Each number is 128 + 24 x the weight over its row's rms, rounded and kept within 0 to 255. Layers, rows and columns count from 0. Numbers have three digits each. The size before them is the row's rms in percent of the matrix's.

# gate: layer 6 MLP gate, 192x64, rms 0.115, rows 21-34, columns 0-63
# up: layer 6 MLP up, 192x64, rms 0.117, rows 21-33, columns 0-63
# down: layer 6 MLP down (transposed), 192x64, rms 0.12, rows 21-33, columns 0-63
gate21 108:091128096132164120147151122149123122115155147153082170113135079116103119108150114147136098128130126108191124151101113107088161141094148143130075119136138170139167127149093117136111150125121125
up21 106:107106144109157111111078133149122116118121109135140131158100108132124107119097133124152100137127119136103096063129161132120121162119115069111154153117161130134096153151126050094132140148115121
down21 118:124118113105149140109145102089124123109122159133088084115149131147063100110137096140103122156093150121157119120138120107084117108058172115118108131153130123130163148154123132137123152106103145
gate22 099:139143157091085153114162112107133169095125170106157132131140116164113117145114113101126159100136126161128142107118146153196160104155130150120124169121124129078137114077126144134139148138136112
up22 098:127130118157162147096144126158118146105095117144127130113151110113069103088136107160089146114169101142121142120120167172090095110118110139128120117100144110134137109163116097137139065127118156
down22 097:135153138056093159147152141114147108154112119124127118119113131148181109130150121109135147153194130123131084137136121127169124139150127124172151148117134140176134119119157153084153147154140125
gate23 113:096138112105111115131113126119172140160126137124127136137140181197164118141091081059159118123141140097109125143145143117118111115159178149129138169119151128153126124113147126109100142134123115
up23 108:088135171117155141138156149144089144091102140128160078112114112098129099144196119138136120140150153130114128107096125125159145149132154152138100118142151135115106132171126091159154096139126164
down23 108:123072140154177092138124113082156145138129146146096181103135123169113142136122117110153119125091117157142126136159124126134093178096142154112136125112137118076114135116156125118097135121157160
gate24 108:134102137101117132126138121122134135125070185129131142129096126159104126115115090189130096096144138147128125121076110158151134166122141126109114148121140126076098140129146123167158128092092100
up24 113:107138113112145109161118122101161158144085144162114143156158126161119103170127136156149155129119145128098138104111099133144146139180122099147119089100162106062137116116146107114138109149170126
down24 110:111080119114124165100151140150132084124150105146105175124141105148157138170134111103096118142096090125169107184154120116145132099112165144113134112104117119128137155124068141116120139119118107
gate25 109:157147131118154126110142128126086148174140154109089126112139074169121136117140090137094133098135134102111105141057085123152118126138126088119122123136122120137159133160091146159133141140127173
up25 103:109132132146116154093099108143119126150135147139138174074161141127101075136086091116140150150112167122120120176102124124152136107130132148122133115145119135149135136181092106168099148113089144
down25 101:122105136127106136120121172105117141153117141164174111148138178110161090091159141109124126080139096171133110127123120134115117162151117098141152090081164129138128120136167137105163150152129109
gate26 104:101129112095140112122130089127118146140144137110172085171132167136161092128112148120131127154146101135107112103109127119082125156124136123134101139133147145057105150170086158152145116114146093
up26 099:115119111156137145147122132167131164128137131127145137123133132127109136127101131186099065146122125165110155159121126144136066114117091123123121181097132151145119156136096147149159149141071138
down26 097:109141135113125140099112115102125151078132100169140146128130072126161150150096128103179114123087117127167166124124112110164142147169118086174095101119127121142148125125148128169124114123145147
gate27 085:131146123104159186125109132114111105139127089111148103106173114107127105121124131094103151080116146153141184081099157147127151103090143087125087112109150139127105125113135162121113118145131143
up27 078:129107109136179134118117098113134129095120122077125126132144131140154124157125157098088116113104157127144135130097113149093095158099091075142142094108120116138082129160121157159130109107175155
down27 080:106142140132146108164117114176105119128123126131109145100120134117105128136132106157122082178108137126112098144124116110169083078125128143141135156077126093172123081141124140157125140074106125
gate28 090:100141131144125203114129137137146115129122096133075120116164161145158115089097126105161153080180145109105123107141135131140115136095161156151114164150103130108134102152117123153128142105124143
up28 100:080138141131103139166109169150103098166144161102127142128124179121103096113123134123157088144144137136166153100129108126137126110085127151132123116069117140100137130143129101137169146109176130
down28 095:166111143136110136161151146126106122112109142176126136068130135148177120163142145147148130151115118160081109076143142138097127134140122126137130091163137142179154175154152125138138105124146139
gate29 099:131122072113122106146159120146169140170098166175182095131146086144117146145122105110136129093133099116111151187124117092124111132094135131125111097116152128136143135144142132094142121149132156
up29 095:126117169112111107128126120130116120131147145145120138114192097151142098095118115115143126116080135134122080127168131137142111150116148203114129116125164117128127090114165141163164113162165114
down29 097:101187159123158143141136097124114114131095144103152131127153152152153129166071131170164135169124137126119141150131115077101148140144100124103109148144120117125097156126163145145152140094123162
gate30 108:147134156130143160130126144102109122113105160110119128155128125132130117170094086117113154119143162118142130131141084088190065141126118153111111091145124126135179172128125101125087136128157131
up30 097:100150114100118112114143150105115141092144154074103163114155122118122120104118085108132111119130156102126125122083195160139114143158118128139166126113122111087184119150153099120095139117128134
down30 097:135142181165117154086099176158063112157138099156162123116172152109169123158145126119124120096150137095102153134096106101137132112129117103119128137104148126133096133131125146146143146123104137
gate31 087:168142098129157129092116138123091128150135073129130107152087102137176121099141156145085144138131146140140120124095126157118126110109123144070135140104119125160159167115120148153112077111122158
up31 095:148113135098115123166112141075083157140143156154136131112137101119130083147148137140088160095124101073147145126133095143139131145109122131159093110116160145120110115102072143147151140129169126
down31 095:104125138121106163086143096135108145062153151119151143164131126177112109122089141079155132125116127143147120129134107089105145092124152100096110122152122110158176088109137123105130134129149149
gate32 112:083148141155165135132133111117156124132100153167115142091179146152140114140132136136098162108114144153126107130161122155153121119143118148087089163119135120124159167120090163164138113084102149
up32 103:118120137166138121078074128154138143106122145121067110123140136133106111126131141143123109188129154132130098128127131140136186108084171135151128115093132112081115129100148092167136132128135126
down32 100:149112116123109117172098165106139131155092149130162107083088125155134109127136145130129115138088111112122130179159107158158126114149118125135094153126124126095165159102143151127141093088088163
gate33 099:165135106135158076112122102131120167122144107117137140106137171159120178127100164138156094125117127158152118143112127152161111141093100143143134145113147126148194126112137108120096111115176103
up33 099:103136114108125149123186110146103093167103128148122176136167163127148124129091118143115111166104126144109137123140086144093118129097142131147104146148075161125164109125106088131160125132099143
down33 108:126127096139134122105161123097088145123138119113125141103100151165134112109158137099107119103136104168103133109115075139166155099097123137143185166149123134116155124097124175113103127134176154
gate34 105:096148105124120113129153097124124089111168136115106112151085163167099132147099126104123148148137149136109116179146134119141142123159116130070134150102150137142111125161161133169153115192133131